Weights of a small GPT-style language model, trained from scratch on English Wikipedia: biases on query, key and value, normalized queries and keys.
Each number is 50 + 10 x the weight over the matrix's rms, rounded and kept within 0 to 99. Layers, rows and columns count from 0.

# layer 8 attention query, 160x160, rms 0.0866, rows 0-31, columns 80-159
27 49 52 40 56 28 48 77 48 80 45 64 30 50 79 15 60 67 26 36 43 21 30 80 39 45 52 36 78 28 28 69 31 72 50 46 84 41 59 59 30 60 70 58 35 50 27 59 54 40 51 26 59 45 63 53 68 44 68 63 40 54 35 80 40 50 31 58 40 36 57 68 64 62 61 59 41 83 41 57
32 41 80 51 46 37 36 36 25 69 82 82 41 76 48 67 37 45 43 44 53 71 41 43 36 52 41 63 56 60 47 09 33 49 25 63 62 32 62 43 47 18 53 50 39 49 66 46 73 61 46 51 59 48 50 41 50 38 48 42 57 45 63 74 73 45 35 43 07 46 63 57 54 37 46 78 48 40 37 53
52 57 59 48 56 44 47 34 48 54 69 59 42 72 32 64 53 32 61 68 44 31 71 19 65 72 31 59 55 45 67 66 31 29 62 64 36 60 44 45 46 50 39 38 30 37 47 20 38 32 45 76 31 37 52 05 52 69 48 52 39 58 69 31 40 32 57 45 86 48 39 50 29 51 04 61 44 58 43 40
45 53 56 41 53 49 41 48 52 64 63 34 60 65 36 80 60 43 61 44 43 43 59 49 48 38 38 73 49 46 36 43 48 54 25 25 99 27 34 46 31 41 43 59 13 72 43 50 76 45 49 47 55 42 50 34 42 39 54 43 30 60 34 65 27 53 46 51 28 19 56 61 75 44 54 54 38 70 36 25
34 42 73 48 68 28 44 49 25 59 55 80 11 68 42 27 18 56 15 50 30 82 36 47 33 44 38 32 64 78 32 56 48 46 59 57 21 62 68 50 90 60 89 45 62 64 37 41 67 69 54 47 40 53 49 49 47 66 30 33 47 57 19 61 85 60 40 28 39 58 50 68 45 55 30 44 44 45 71 45
46 41 19 44 39 40 59 51 46 73 52 55 54 37 54 79 54 38 84 53 64 56 39 34 50 56 54 53 58 43 39 17 34 61 43 54 61 27 47 51 33 36 36 66 51 27 48 71 49 36 59 54 57 70 44 53 61 34 56 51 54 53 76 67 29 22 63 42 17 68 36 43 59 63 51 62 47 59 08 47
45 28 35 53 66 55 59 51 67 63 31 47 57 73 42 54 25 13 43 44 53 60 64 52 38 59 47 75 51 51 28 67 63 39 58 45 45 52 52 36 49 42 55 33 47 36 85 50 58 63 73 40 51 58 43 48 34 56 35 66 54 65 30 46 26 81 52 70 60 50 45 50 58 51 75 39 51 51 49 26
58 58 25 47 68 62 65 56 87 58 19 48 19 36 42 60 58 39 53 58 36 56 59 63 45 44 50 48 51 41 26 63 59 37 52 47 46 69 53 54 34 50 62 38 64 80 61 41 62 35 50 09 62 51 14 47 53 18 65 22 63 55 44 47 49 48 62 82 55 72 05 43 48 38 39 48 42 49 26 59
40 47 46 60 61 80 18 51 57 26 50 61 53 45 45 36 45 28 64 49 68 48 57 32 29 33 38 48 53 46 81 33 46 73 46 35 72 27 30 47 60 52 53 67 54 65 60 66 58 41 46 40 37 37 83 50 37 51 58 47 53 42 35 70 50 62 38 40 59 34 84 36 76 37 53 63 18 28 66 30
61 45 47 31 57 52 31 45 72 41 49 50 26 56 48 37 47 54 50 34 59 42 59 41 67 50 22 39 40 41 37 83 72 43 37 61 42 40 49 50 30 56 46 38 60 63 30 46 60 35 55 55 55 47 53 73 43 56 68 54 52 68 32 70 40 46 48 42 62 39 59 50 40 68 37 48 54 54 75 63
70 57 36 44 64 60 63 74 27 68 69 65 28 59 59 05 45 45 43 55 43 37 64 40 42 44 58 36 54 64 46 60 48 53 51 53 18 59 52 47 84 63 49 38 17 34 49 24 24 52 50 48 29 53 56 54 59 72 38 67 44 54 51 35 30 48 43 49 60 46 51 57 40 75 40 42 50 83 45 22
49 61 88 52 51 43 59 44 14 62 48 41 38 50 50 35 56 46 78 42 47 42 62 48 43 44 36 54 69 37 38 22 61 71 61 34 54 53 51 51 38 35 49 40 60 79 65 33 31 67 53 37 36 33 38 58 54 62 45 48 56 39 51 43 80 53 31 55 46 58 46 31 37 60 39 72 58 51 58 31
68 54 47 29 51 50 44 24 37 29 52 44 30 54 60 30 44 63 42 22 41 41 48 58 57 51 52 66 43 56 29 48 54 78 79 75 60 47 60 55 46 50 24 41 42 33 54 41 35 61 45 61 30 31 56 65 43 85 34 47 36 46 39 64 67 80 13 60 45 47 77 53 31 68 62 61 69 76 60 64
53 37 09 55 65 72 43 60 40 60 53 64 44 43 99 65 25 37 52 52 30 54 49 42 31 29 42 73 83 59 31 45 33 91 47 79 72 41 59 57 56 53 55 61 34 61 40 42 34 47 50 37 37 51 47 45 49 29 43 77 24 40 13 55 59 56 44 52 37 52 43 53 60 51 56 78 51 58 50 30
53 65 59 49 46 34 34 56 93 57 48 69 24 38 39 36 53 71 64 43 46 66 42 54 31 49 85 30 69 47 44 43 42 26 53 38 63 77 65 58 16 61 59 43 77 54 92 62 65 31 49 33 53 46 53 63 54 27 55 21 48 36 66 64 44 32 62 68 31 67 51 32 64 29 50 41 59 53 30 80
43 46 48 39 22 65 56 47 80 32 49 50 65 56 37 59 50 57 55 61 48 37 57 40 57 41 45 36 28 15 57 86 46 28 49 40 35 71 29 62 64 30 56 42 69 16 57 49 44 58 37 69 59 58 54 24 51 56 53 52 70 50 49 56 47 60 51 52 91 53 26 52 79 45 73 32 53 56 53 95
43 62 27 31 59 40 55 68 27 41 51 66 50 52 35 41 49 38 77 61 59 39 29 53 58 47 32 28 56 48 26 73 28 71 63 66 37 52 38 49 69 12 66 44 49 30 62 22 58 62 33 48 72 65 58 43 55 69 42 50 68 34 56 84 76 45 45 39 65 55 24 27 36 55 28 50 40 47 21 53
24 56 55 67 49 58 43 22 63 28 51 21 55 40 51 99 47 36 48 53 52 68 68 60 68 64 67 55 23 46 70 71 50 60 61 43 45 49 51 33 39 49 77 74 76 47 49 76 75 56 47 62 63 54 32 51 56 45 54 48 46 34 50 52 57 16 61 49 61 47 51 38 33 23 65 64 49 15 54 65
44 59 57 66 35 44 24 50 49 60 74 65 34 53 83 66 55 66 49 59 19 74 48 34 25 39 50 37 58 48 36 35 59 59 42 51 50 46 68 50 12 39 63 24 54 56 55 62 60 51 45 36 49 64 55 62 49 46 50 65 31 37 13 40 72 62 42 38 08 50 52 40 66 81 43 85 80 53 70 46
48 41 43 54 46 46 74 41 71 48 82 42 81 48 57 56 37 50 75 70 27 56 77 27 55 49 50 32 42 58 36 34 51 61 37 51 14 55 31 41 54 40 78 36 70 69 53 37 29 69 65 29 37 74 27 57 45 63 14 40 58 53 58 50 20 23 73 40 38 67 61 50 60 57 53 58 51 57 47 49
30 24 38 61 57 64 38 62 50 41 37 52 73 17 73 55 44 73 57 41 43 59 25 48 53 50 43 30 47 65 37 42 52 77 26 49 71 35 38 42 59 51 24 86 45 45 00 57 30 47 60 38 39 67 29 42 62 42 41 47 36 86 33 39 35 53 61 20 27 68 46 74 53 57 57 56 56 74 48 57
55 44 16 41 73 50 56 52 42 57 55 57 39 41 61 57 30 16 57 45 66 59 47 46 48 43 50 44 48 63 50 26 58 73 65 67 58 23 44 39 49 40 42 42 57 44 63 38 32 17 51 58 57 79 48 30 52 54 37 58 58 44 62 67 60 52 37 48 64 56 54 44 45 57 59 68 56 47 36 52
33 46 61 55 57 26 59 47 45 53 46 52 11 67 29 28 58 45 37 61 61 46 53 34 56 68 24 44 59 53 35 49 42 40 86 76 47 78 34 39 51 22 33 47 45 66 29 39 72 57 47 51 48 17 59 47 45 58 65 26 55 72 38 55 97 55 41 23 47 68 46 52 41 45 20 40 69 17 72 60
53 60 62 46 43 35 52 46 45 43 43 50 49 41 45 28 43 57 35 36 53 47 40 51 64 71 86 28 69 54 46 61 74 31 60 50 43 46 39 36 24 84 47 25 33 84 65 20 63 39 57 35 37 52 40 42 57 68 52 47 43 41 29 39 00 70 52 67 45 20 83 60 37 52 45 68 61 53 44 42
54 36 40 42 25 50 80 56 77 41 21 57 67 32 36 37 45 63 56 52 42 35 46 39 44 50 55 40 51 27 60 51 46 45 52 12 33 64 38 50 43 38 43 75 83 68 47 69 31 57 57 56 33 52 52 50 48 29 46 24 82 72 74 63 55 52 55 75 60 67 35 69 70 31 58 17 33 68 34 69
48 56 66 53 59 25 52 41 45 75 68 56 53 58 62 35 46 55 55 44 28 44 78 47 42 44 52 39 70 52 40 38 51 64 38 44 42 55 45 39 44 63 63 21 43 49 50 23 30 45 63 39 35 47 44 68 65 72 37 51 23 52 21 44 51 43 34 32 05 46 71 45 44 71 31 75 58 66 69 14
39 43 21 42 54 52 40 45 19 60 49 57 19 50 79 38 38 54 20 43 24 45 33 32 27 35 56 50 83 51 63 54 38 76 68 83 55 53 44 54 54 59 62 51 32 63 41 41 48 42 47 55 19 55 72 29 54 40 52 59 29 47 11 50 61 64 53 43 40 41 60 66 53 51 39 73 51 47 50 45
80 64 78 54 33 57 47 81 25 59 53 25 76 68 75 44 57 48 41 58 56 33 47 70 48 42 69 60 60 29 52 31 71 69 64 22 66 43 73 50 40 35 26 66 44 55 54 38 24 53 41 45 45 48 49 57 67 25 65 65 67 45 46 25 55 79 27 66 52 58 17 40 34 60 75 52 80 66 92 31
70 73 00 46 79 49 46 59 57 54 27 39 27 53 45 50 58 37 33 40 48 64 46 74 32 46 45 71 41 69 44 55 50 34 40 66 60 52 77 45 52 64 53 55 55 50 63 31 50 34 51 36 58 75 23 73 41 47 57 59 26 48 36 38 39 62 49 59 36 26 24 31 40 49 41 40 32 76 35 39
57 65 50 39 47 46 22 36 67 26 52 32 52 63 31 58 52 65 66 25 33 74 39 74 50 52 41 48 22 46 55 78 76 39 39 34 79 27 46 45 32 70 42 49 76 56 42 68 72 42 46 56 77 54 54 68 59 61 41 51 27 52 35 53 47 56 36 39 46 30 63 32 60 67 51 59 47 41 77 71
65 39 66 47 46 90 26 71 59 62 58 67 25 65 53 00 47 43 46 44 56 66 59 53 43 38 29 44 46 55 57 48 61 37 31 56 40 39 86 72 78 52 52 45 51 18 56 61 25 27 65 53 61 55 59 94 61 49 28 59 70 52 74 69 55 39 46 53 45 55 67 31 72 65 47 40 40 52 51 50
55 46 55 47 56 86 48 49 81 27 50 41 66 40 51 51 52 43 64 53 57 20 55 47 64 40 24 35 55 27 57 95 48 43 39 26 45 50 29 52 54 48 49 81 63 46 43 61 27 51 50 43 53 31 38 52 63 47 41 63 72 52 45 51 64 48 51 63 77 32 48 47 53 49 65 35 18 56 69 70
# layer 8 attention key, 160x160, rms 0.0879, rows 0-31, columns 80-159
55 41 46 26 53 27 21 78 58 70 43 46 42 25 49 42 55 47 41 23 33 31 66 73 77 59 58 51 62 10 44 50 37 49 21 47 60 67 75 70 51 56 48 68 57 64 03 59 60 59 44 39 71 44 56 76 54 56 54 49 51 54 54 91 60 57 56 73 31 39 63 69 39 73 89 48 47 58 50 61
59 35 81 63 24 33 74 51 29 60 67 67 65 66 17 45 26 25 61 62 53 63 36 49 70 54 49 53 70 41 52 13 32 45 66 46 62 36 83 55 46 41 61 52 45 57 76 50 71 63 21 71 68 36 28 46 44 59 68 61 75 45 55 58 63 42 50 37 13 29 70 64 36 34 44 55 53 54 33 42
47 68 38 75 36 64 68 35 48 56 77 49 48 77 00 68 84 21 46 63 36 17 72 27 62 04 35 43 57 38 71 48 41 26 54 67 03 66 14 47 43 45 54 34 26 42 75 13 43 59 36 64 32 33 27 21 63 57 75 56 56 56 36 99 36 54 43 48 74 22 52 52 51 28 00 52 46 61 35 60
75 54 40 69 35 23 53 72 64 48 54 56 52 95 06 46 41 32 74 27 32 38 83 89 53 52 51 57 75 60 36 24 46 44 42 32 57 40 39 58 45 23 52 61 28 70 72 47 55 67 45 35 58 28 43 36 22 34 44 49 36 65 27 66 57 49 27 50 27 43 71 67 27 53 41 46 44 55 57 33
55 43 77 45 50 45 63 97 33 39 62 64 36 40 70 35 21 33 00 51 74 84 45 40 86 65 43 37 20 29 62 65 58 18 69 33 29 53 50 13 66 82 67 37 57 70 53 69 74 57 61 37 68 52 60 77 32 70 75 50 55 63 54 30 53 78 53 49 46 68 31 72 71 23 34 21 22 32 51 36
47 46 39 49 55 63 54 22 71 82 34 49 49 28 28 56 47 32 65 47 54 38 33 60 27 55 58 65 47 63 47 29 37 79 44 90 74 41 76 64 24 19 44 64 59 40 52 28 59 52 37 71 47 60 45 41 53 35 45 40 54 62 62 49 46 38 78 43 47 56 66 40 50 40 55 51 61 59 04 70
46 50 35 53 57 51 55 53 47 59 43 44 38 68 56 60 34 18 41 40 50 60 69 55 48 53 62 63 49 49 38 52 59 54 56 56 49 57 65 53 40 40 62 33 58 45 99 53 50 53 74 44 61 60 40 51 47 39 39 60 43 12 48 42 45 62 48 71 60 51 49 16 57 50 61 42 55 42 47 37
62 48 22 47 54 39 62 78 77 70 46 52 51 24 58 65 53 46 45 00 70 50 77 78 23 49 46 46 31 58 35 76 75 16 42 64 46 81 43 48 23 47 67 64 66 49 99 71 51 47 50 15 31 79 36 57 56 26 67 25 39 60 28 29 59 49 52 89 64 62 16 15 58 28 20 34 42 50 41 60
45 25 62 57 47 57 10 53 66 30 61 56 54 51 44 32 23 39 66 29 52 45 60 40 73 62 55 58 74 53 50 27 25 49 51 14 92 23 30 62 72 53 39 63 21 81 59 35 66 26 38 41 22 30 94 61 69 62 23 47 52 18 88 60 89 46 43 16 44 64 72 31 36 27 53 61 25 34 57 47
63 63 32 43 61 42 54 57 81 49 45 45 43 66 34 27 50 35 42 45 39 59 68 58 53 54 34 35 47 54 43 67 66 28 57 30 39 53 44 56 41 27 64 40 73 53 51 53 72 11 73 20 67 56 23 38 61 47 51 44 49 76 49 74 59 63 39 63 56 45 67 33 56 79 42 55 37 62 58 42
75 66 44 32 61 61 48 65 36 71 55 38 58 40 44 41 97 34 29 59 56 06 64 30 54 38 37 66 08 38 52 41 45 54 44 67 24 67 36 41 72 83 42 25 46 39 51 20 02 70 58 49 57 64 63 58 32 75 30 64 44 60 38 80 26 76 69 55 77 60 45 65 57 68 38 47 44 65 37 34
65 61 92 55 38 29 79 72 26 48 64 33 44 45 12 50 69 54 79 37 65 30 46 50 61 61 48 54 80 59 01 51 67 63 56 32 49 44 44 47 20 65 43 66 69 49 79 39 08 74 35 50 45 12 45 42 33 55 69 26 69 50 37 38 91 28 41 60 39 46 45 49 34 17 54 67 79 69 87 40
89 72 64 05 73 58 27 37 22 26 38 44 21 21 21 24 70 65 52 61 44 56 22 76 76 55 27 58 38 21 69 39 33 68 84 78 46 42 51 19 59 82 40 52 85 28 24 71 33 55 48 48 50 10 53 60 37 74 43 53 57 54 23 28 50 82 56 49 29 39 78 74 50 99 90 77 57 93 65 50
68 13 33 44 46 63 28 78 32 48 61 54 45 18 22 44 26 08 26 12 38 55 68 90 54 75 40 57 80 22 36 36 72 46 38 63 51 48 60 55 52 64 63 89 47 30 38 74 17 65 19 69 36 43 31 50 38 43 59 65 16 55 39 39 70 75 31 53 37 33 46 48 29 28 90 88 37 64 44 36
41 56 66 41 48 63 55 54 92 82 20 69 50 38 68 41 69 86 69 21 56 63 47 45 48 44 57 30 44 47 72 40 34 56 45 44 62 69 53 69 01 57 46 39 81 50 81 79 75 42 44 25 23 56 75 83 68 52 70 20 62 39 51 46 51 43 82 69 33 86 71 12 64 59 28 39 46 28 42 86
33 38 37 61 51 78 58 21 54 43 50 52 50 47 86 64 35 83 59 57 09 44 51 45 53 50 29 35 40 47 74 68 45 46 53 46 00 77 17 87 45 29 57 31 41 14 36 65 60 44 56 57 48 67 52 12 74 50 58 58 43 30 54 64 51 64 51 39 84 38 46 48 66 73 27 46 43 50 43 68
38 66 61 27 60 40 61 49 41 74 87 37 25 12 52 57 72 42 88 44 89 37 23 72 58 59 38 28 24 64 07 83 44 38 52 65 47 60 16 24 79 42 52 63 39 54 19 31 61 60 08 42 71 56 77 42 70 77 67 46 54 43 84 52 64 39 66 15 50 48 30 40 35 40 40 25 23 53 17 67
22 31 29 54 56 44 25 32 56 08 63 42 60 43 77 62 09 63 54 59 72 76 40 58 36 60 50 40 73 60 40 74 40 37 68 59 56 43 39 45 48 36 62 63 48 85 28 63 80 41 51 54 55 33 49 61 65 23 65 59 57 07 75 21 73 28 41 40 52 44 27 19 37 20 47 41 33 19 60 87
70 48 65 75 31 33 43 76 49 41 55 71 71 54 23 33 40 65 57 30 28 59 54 88 69 41 40 27 82 42 33 19 56 53 49 50 27 47 83 52 25 71 54 72 91 25 11 71 47 57 26 46 63 25 35 40 43 59 69 56 45 46 33 30 67 54 48 25 18 41 68 45 37 54 46 67 43 62 56 49
45 54 64 62 54 72 81 41 54 80 74 54 56 43 74 59 40 34 63 42 78 78 65 17 15 53 53 40 42 72 36 42 41 65 37 44 26 22 31 44 32 43 43 33 59 21 59 52 25 75 83 33 42 61 52 59 32 52 54 51 45 55 56 38 52 15 63 09 42 65 55 74 45 50 41 37 67 48 45 43
48 31 48 45 54 55 48 48 57 54 30 50 40 48 45 47 32 17 46 46 55 55 42 67 44 49 32 58 54 59 38 50 67 57 43 49 63 34 49 37 40 47 38 65 60 56 00 44 52 49 66 43 50 48 56 44 31 29 41 38 50 99 52 37 46 48 66 40 48 57 36 90 43 56 58 62 48 47 48 36
52 37 38 43 48 55 38 28 47 62 47 39 36 30 25 45 48 11 59 42 61 44 31 67 46 69 56 65 63 37 40 35 51 64 67 71 59 50 54 54 38 27 39 56 57 39 93 39 51 50 29 44 54 45 45 45 46 54 59 57 63 35 42 44 45 62 69 57 44 36 56 29 31 50 67 76 51 56 29 47
77 62 73 39 45 42 73 54 54 62 49 52 28 65 30 41 55 16 61 53 69 44 57 55 67 47 32 46 46 61 42 56 41 25 99 27 32 40 21 33 45 37 61 50 60 62 67 50 72 48 54 42 56 14 61 34 42 52 74 17 58 78 53 43 65 67 55 44 53 41 46 58 56 31 17 26 57 40 54 58
55 80 60 54 33 32 30 56 51 50 54 57 65 60 38 39 82 57 29 59 46 34 49 42 72 29 99 33 49 40 72 57 71 67 46 49 64 58 17 24 38 71 51 25 58 72 51 40 42 42 65 40 30 84 65 59 43 51 27 38 52 31 37 57 37 39 44 44 44 64 68 78 40 75 45 60 64 41 70 61
24 35 69 43 61 68 60 29 66 68 13 39 37 26 82 53 33 60 54 45 66 58 40 24 40 60 74 47 29 62 58 39 57 73 54 40 53 51 25 79 25 35 37 37 63 37 99 62 42 57 84 12 22 67 59 46 32 31 42 28 56 59 60 30 48 38 66 82 74 84 46 74 79 46 78 42 77 40 59 64
68 70 52 69 44 30 58 87 51 60 78 60 56 59 31 30 65 33 48 26 53 47 77 45 57 31 36 57 72 48 12 53 59 52 28 38 51 39 61 44 25 84 69 43 76 64 37 29 27 78 63 34 49 35 34 86 31 65 36 35 54 65 26 55 62 44 39 36 40 55 72 58 36 47 51 68 46 64 68 22
63 25 52 44 41 57 05 60 40 34 60 81 41 06 20 41 30 28 16 43 51 52 46 75 86 57 67 43 68 12 62 41 46 40 73 67 62 54 32 29 58 85 44 57 53 55 28 68 53 46 24 47 26 38 61 49 49 71 69 55 37 57 38 52 53 85 41 48 44 52 59 73 33 45 53 80 33 48 46 60
51 47 48 53 53 25 65 98 20 44 40 17 60 30 55 46 79 69 49 70 23 20 33 64 60 62 78 73 65 54 18 28 96 47 53 46 61 44 71 80 75 76 37 77 58 27 51 65 10 68 34 74 83 35 29 35 25 17 58 61 38 35 06 35 60 64 41 80 67 39 13 47 69 39 86 80 84 56 96 35
65 71 06 26 76 51 22 71 61 45 40 32 23 48 22 65 55 53 25 32 45 56 76 86 32 23 33 56 14 50 40 58 61 45 34 76 58 56 68 18 82 76 51 60 46 54 75 43 65 52 44 37 60 79 38 96 45 76 42 68 16 69 47 37 36 58 39 72 49 59 35 01 44 54 25 51 06 71 18 42
54 67 39 44 52 45 13 47 73 22 36 55 47 66 27 35 28 77 64 51 17 75 44 85 82 41 43 22 56 54 55 59 62 57 62 44 53 62 53 45 50 40 30 68 56 58 16 65 77 28 54 39 61 44 41 38 56 51 59 44 46 52 40 35 52 70 47 49 23 32 78 28 48 85 34 41 56 59 65 57
50 41 46 40 63 75 59 64 67 82 51 61 62 26 85 19 44 31 63 55 47 54 40 33 38 84 18 67 31 35 50 50 26 37 28 41 50 47 99 81 60 55 53 53 64 29 72 27 41 25 75 48 69 45 55 89 87 64 44 45 71 42 61 95 54 66 82 53 45 59 71 00 81 73 58 56 36 45 62 11
11 40 31 53 50 52 49 49 58 46 54 41 57 32 79 46 47 63 71 39 51 20 86 50 50 70 42 45 60 54 33 88 46 42 38 34 44 67 14 75 59 37 67 48 27 62 50 44 43 49 77 30 36 47 58 49 67 28 22 37 48 33 75 74 71 33 37 60 78 50 46 46 64 49 59 65 51 49 63 57
# layer 8 attention value, 160x160, rms 0.0781, rows 0-11, columns 80-159
53 47 91 32 44 53 49 16 77 86 29 33 28 45 66 52 48 64 47 25 66 49 56 58 42 40 60 50 46 44 40 50 43 52 46 82 37 71 36 55 32 64 53 49 56 51 52 63 47 48 38 61 42 73 55 42 55 71 52 17 10 54 55 21 51 67 72 59 37 64 75 44 41 41 36 57 47 73 55 57
38 57 48 59 99 56 64 33 12 48 59 74 34 41 29 45 66 39 34 54 80 59 43 10 33 76 10 89 50 39 68 49 36 48 57 55 77 66 56 40 46 19 38 42 49 39 42 53 43 61 54 32 54 55 36 50 51 62 42 51 38 50 32 74 43 44 42 54 42 67 45 52 36 72 44 61 67 31 17 31
44 45 72 58 17 14 34 63 51 21 67 72 60 45 30 70 39 51 51 56 27 65 35 68 88 45 71 53 56 39 85 16 51 72 47 55 63 38 70 56 52 52 29 43 53 45 34 47 68 35 48 53 54 54 44 50 56 57 38 52 85 53 48 56 35 39 27 61 37 52 33 61 30 38 57 55 54 33 54 56
47 41 55 32 24 57 31 37 34 51 87 65 61 55 49 46 49 55 67 51 57 21 67 59 71 49 44 58 35 21 50 58 27 63 36 65 46 58 32 51 67 44 18 36 14 41 49 33 30 55 63 66 55 29 60 57 50 44 53 63 49 42 55 67 63 45 66 44 40 46 59 57 55 60 50 58 51 51 45 43
72 51 49 54 67 66 57 65 37 41 49 56 51 36 39 63 52 36 58 59 53 54 60 64 78 55 45 34 18 35 70 51 43 21 73 57 30 48 46 54 46 57 38 54 71 14 50 48 52 60 45 64 56 58 45 27 35 38 77 78 56 44 64 54 50 67 68 53 59 20 39 59 53 49 61 40 35 44 52 57
56 46 37 46 82 48 66 42 48 67 64 24 26 58 61 32 51 52 36 75 42 46 36 33 27 54 61 60 64 67 55 60 29 40 63 58 35 52 53 67 54 45 43 51 44 51 59 40 52 35 55 42 51 39 57 55 44 65 59 43 35 35 40 66 39 42 68 44 23 30 52 38 37 65 27 53 58 59 54 39
36 38 76 67 41 12 32 41 53 40 67 46 57 50 53 48 32 50 53 61 54 61 58 43 59 65 38 35 78 38 50 49 38 45 51 27 51 50 61 65 58 47 47 61 41 53 50 55 47 32 49 72 59 43 49 47 74 47 39 42 71 37 58 59 68 56 37 71 49 24 40 41 44 39 66 60 47 32 49 63
31 50 58 48 73 43 75 47 63 44 79 56 11 49 51 54 53 56 57 58 51 52 42 58 69 48 28 40 22 49 45 85 64 38 47 58 69 63 59 25 74 46 29 54 56 23 41 58 49 63 44 53 55 58 58 38 42 54 34 58 64 49 40 30 49 50 78 57 66 56 74 51 63 77 57 65 59 76 35 53
59 61 30 69 47 81 52 49 80 46 56 60 57 73 47 55 53 34 46 49 59 59 51 10 44 41 44 42 35 47 56 45 53 39 24 16 35 30 36 50 23 34 38 64 53 28 44 55 43 59 46 53 41 57 39 40 60 64 73 61 62 62 59 52 36 57 34 44 45 48 63 49 35 53 63 32 65 58 48 49
50 56 36 76 49 64 77 45 39 72 17 58 63 47 67 67 56 54 44 43 40 38 69 35 34 45 54 64 45 61 51 67 48 69 56 47 63 57 55 58 46 27 79 33 64 63 59 50 44 38 62 29 47 59 42 35 47 37 45 45 30 50 21 32 55 45 27 44 37 79 45 46 72 46 40 53 62 26 64 32
42 48 44 26 50 55 22 39 45 56 37 61 53 42 77 56 28 52 47 29 80 57 66 39 62 75 16 60 44 17 56 68 53 52 42 41 48 72 66 58 63 69 35 66 38 63 45 78 44 39 51 47 55 37 63 46 62 37 41 45 25 58 71 55 36 63 53 51 54 59 54 56 58 66 57 49 33 23 44 49
66 45 51 38 46 57 36 46 64 54 41 51 71 45 59 69 45 46 70 46 42 60 43 73 65 38 66 44 32 66 89 38 46 69 38 58 62 77 63 58 56 23 73 26 73 38 50 61 58 46 51 57 44 85 39 57 51 66 43 59 59 54 51 30 45 46 79 48 37 66 53 54 71 67 59 35 47 29 40 57
# layer 8 attention output (transposed), 160x160, rms 0.0802, rows 0-11, columns 80-159
76 24 11 49 49 68 44 57 71 39 44 65 27 53 59 49 41 37 49 50 24 31 54 58 57 51 40 41 55 49 57 57 39 34 91 76 37 64 45 49 52 48 54 44 50 39 63 36 40 31 70 21 48 44 42 32 36 46 50 41 58 94 55 55 57 52 84 56 76 78 25 43 51 48 24 39 71 59 17 50
56 99 37 53 37 57 44 38 62 46 62 35 64 59 67 42 51 53 75 59 39 30 40 59 59 40 66 53 51 37 17 43 25 77 39 83 60 25 45 46 81 33 37 30 17 41 62 39 32 63 16 57 48 54 75 80 69 53 38 41 44 42 58 30 45 48 35 40 22 55 90 45 33 48 59 65 39 63 65 46
44 35 80 56 36 51 46 36 27 50 36 53 47 62 64 66 66 63 25 52 63 42 28 59 46 43 69 70 40 62 51 55 28 57 31 54 80 31 76 40 49 54 42 62 32 63 80 52 73 45 40 46 45 49 60 42 49 54 53 44 25 46 36 51 30 74 30 50 29 49 40 67 53 27 61 59 49 52 64 50
61 36 66 57 78 50 49 57 34 48 73 51 60 72 49 36 29 26 54 50 58 54 70 46 39 65 32 41 68 62 65 53 39 39 49 26 54 47 35 51 56 55 40 43 32 41 99 34 45 54 59 59 35 50 53 26 52 67 29 62 43 41 42 56 43 50 52 59 58 48 91 42 43 66 42 38 42 33 80 45
37 42 78 58 62 43 63 39 14 64 51 55 33 62 43 40 65 61 27 64 49 45 41 45 34 57 25 85 61 49 38 60 23 50 87 42 51 51 55 55 44 38 41 60 52 54 35 67 50 69 35 67 33 46 63 35 57 57 65 46 33 41 53 66 73 32 38 76 53 70 34 51 58 54 45 52 46 49 58 62
53 37 39 39 46 45 33 54 41 58 59 49 49 47 62 53 31 30 61 44 40 40 59 49 58 63 33 35 53 65 61 40 45 65 44 68 43 42 48 64 63 41 56 48 29 19 09 37 51 45 56 63 52 55 44 61 38 53 49 65 47 66 52 44 53 40 58 15 75 29 66 46 43 46 49 65 63 49 43 49
27 46 52 57 53 69 35 60 41 38 40 45 46 53 56 47 63 31 49 50 37 46 34 60 49 45 56 63 66 34 68 51 46 54 53 69 51 34 63 43 40 52 52 68 42 44 32 62 49 59 39 60 49 42 68 54 43 40 51 70 54 41 62 55 46 48 38 52 59 41 51 74 64 41 62 49 37 39 64 46
80 22 16 40 52 75 68 37 63 44 23 46 63 61 57 54 21 30 63 52 58 51 48 56 44 52 45 64 17 61 45 82 72 48 62 45 74 25 27 53 83 15 50 47 44 48 38 56 58 44 61 37 53 66 43 61 41 40 51 46 38 74 67 84 45 47 32 68 59 62 58 43 63 39 64 54 57 52 52 49
38 90 70 53 62 35 42 38 79 52 52 36 39 51 45 47 89 68 59 45 51 43 34 38 64 62 51 51 71 42 44 51 51 38 44 62 56 62 38 38 10 50 29 39 44 70 69 58 52 59 36 64 41 48 40 58 45 57 60 71 32 31 74 38 42 07 61 57 42 47 75 34 37 74 21 67 53 60 66 69
54 55 63 53 31 40 46 64 72 58 74 51 71 53 35 52 38 91 66 69 34 56 60 65 52 45 60 34 49 54 48 44 56 49 17 32 30 47 47 52 57 60 60 32 53 54 38 52 63 59 48 51 36 46 57 42 62 54 48 38 60 51 29 28 40 57 40 40 41 49 41 59 67 39 59 43 44 53 40 56
51 69 28 60 64 65 47 64 66 47 31 34 61 50 56 43 43 66 65 53 52 57 57 49 35 52 64 20 63 30 57 59 57 37 68 54 48 51 43 40 61 66 53 54 60 50 87 63 52 55 31 45 59 61 41 67 53 57 46 47 58 17 35 46 35 50 59 75 48 75 61 24 53 61 56 26 47 34 74 61
46 26 30 42 33 73 52 38 83 44 54 52 45 62 27 55 59 58 60 53 60 74 55 46 45 53 55 62 27 49 49 59 27 34 33 44 54 39 48 62 31 56 45 78 38 64 57 69 62 53 56 47 58 45 65 57 47 40 60 16 44 95 62 61 44 49 33 73 37 72 49 48 67 40 71 31 30 39 40 91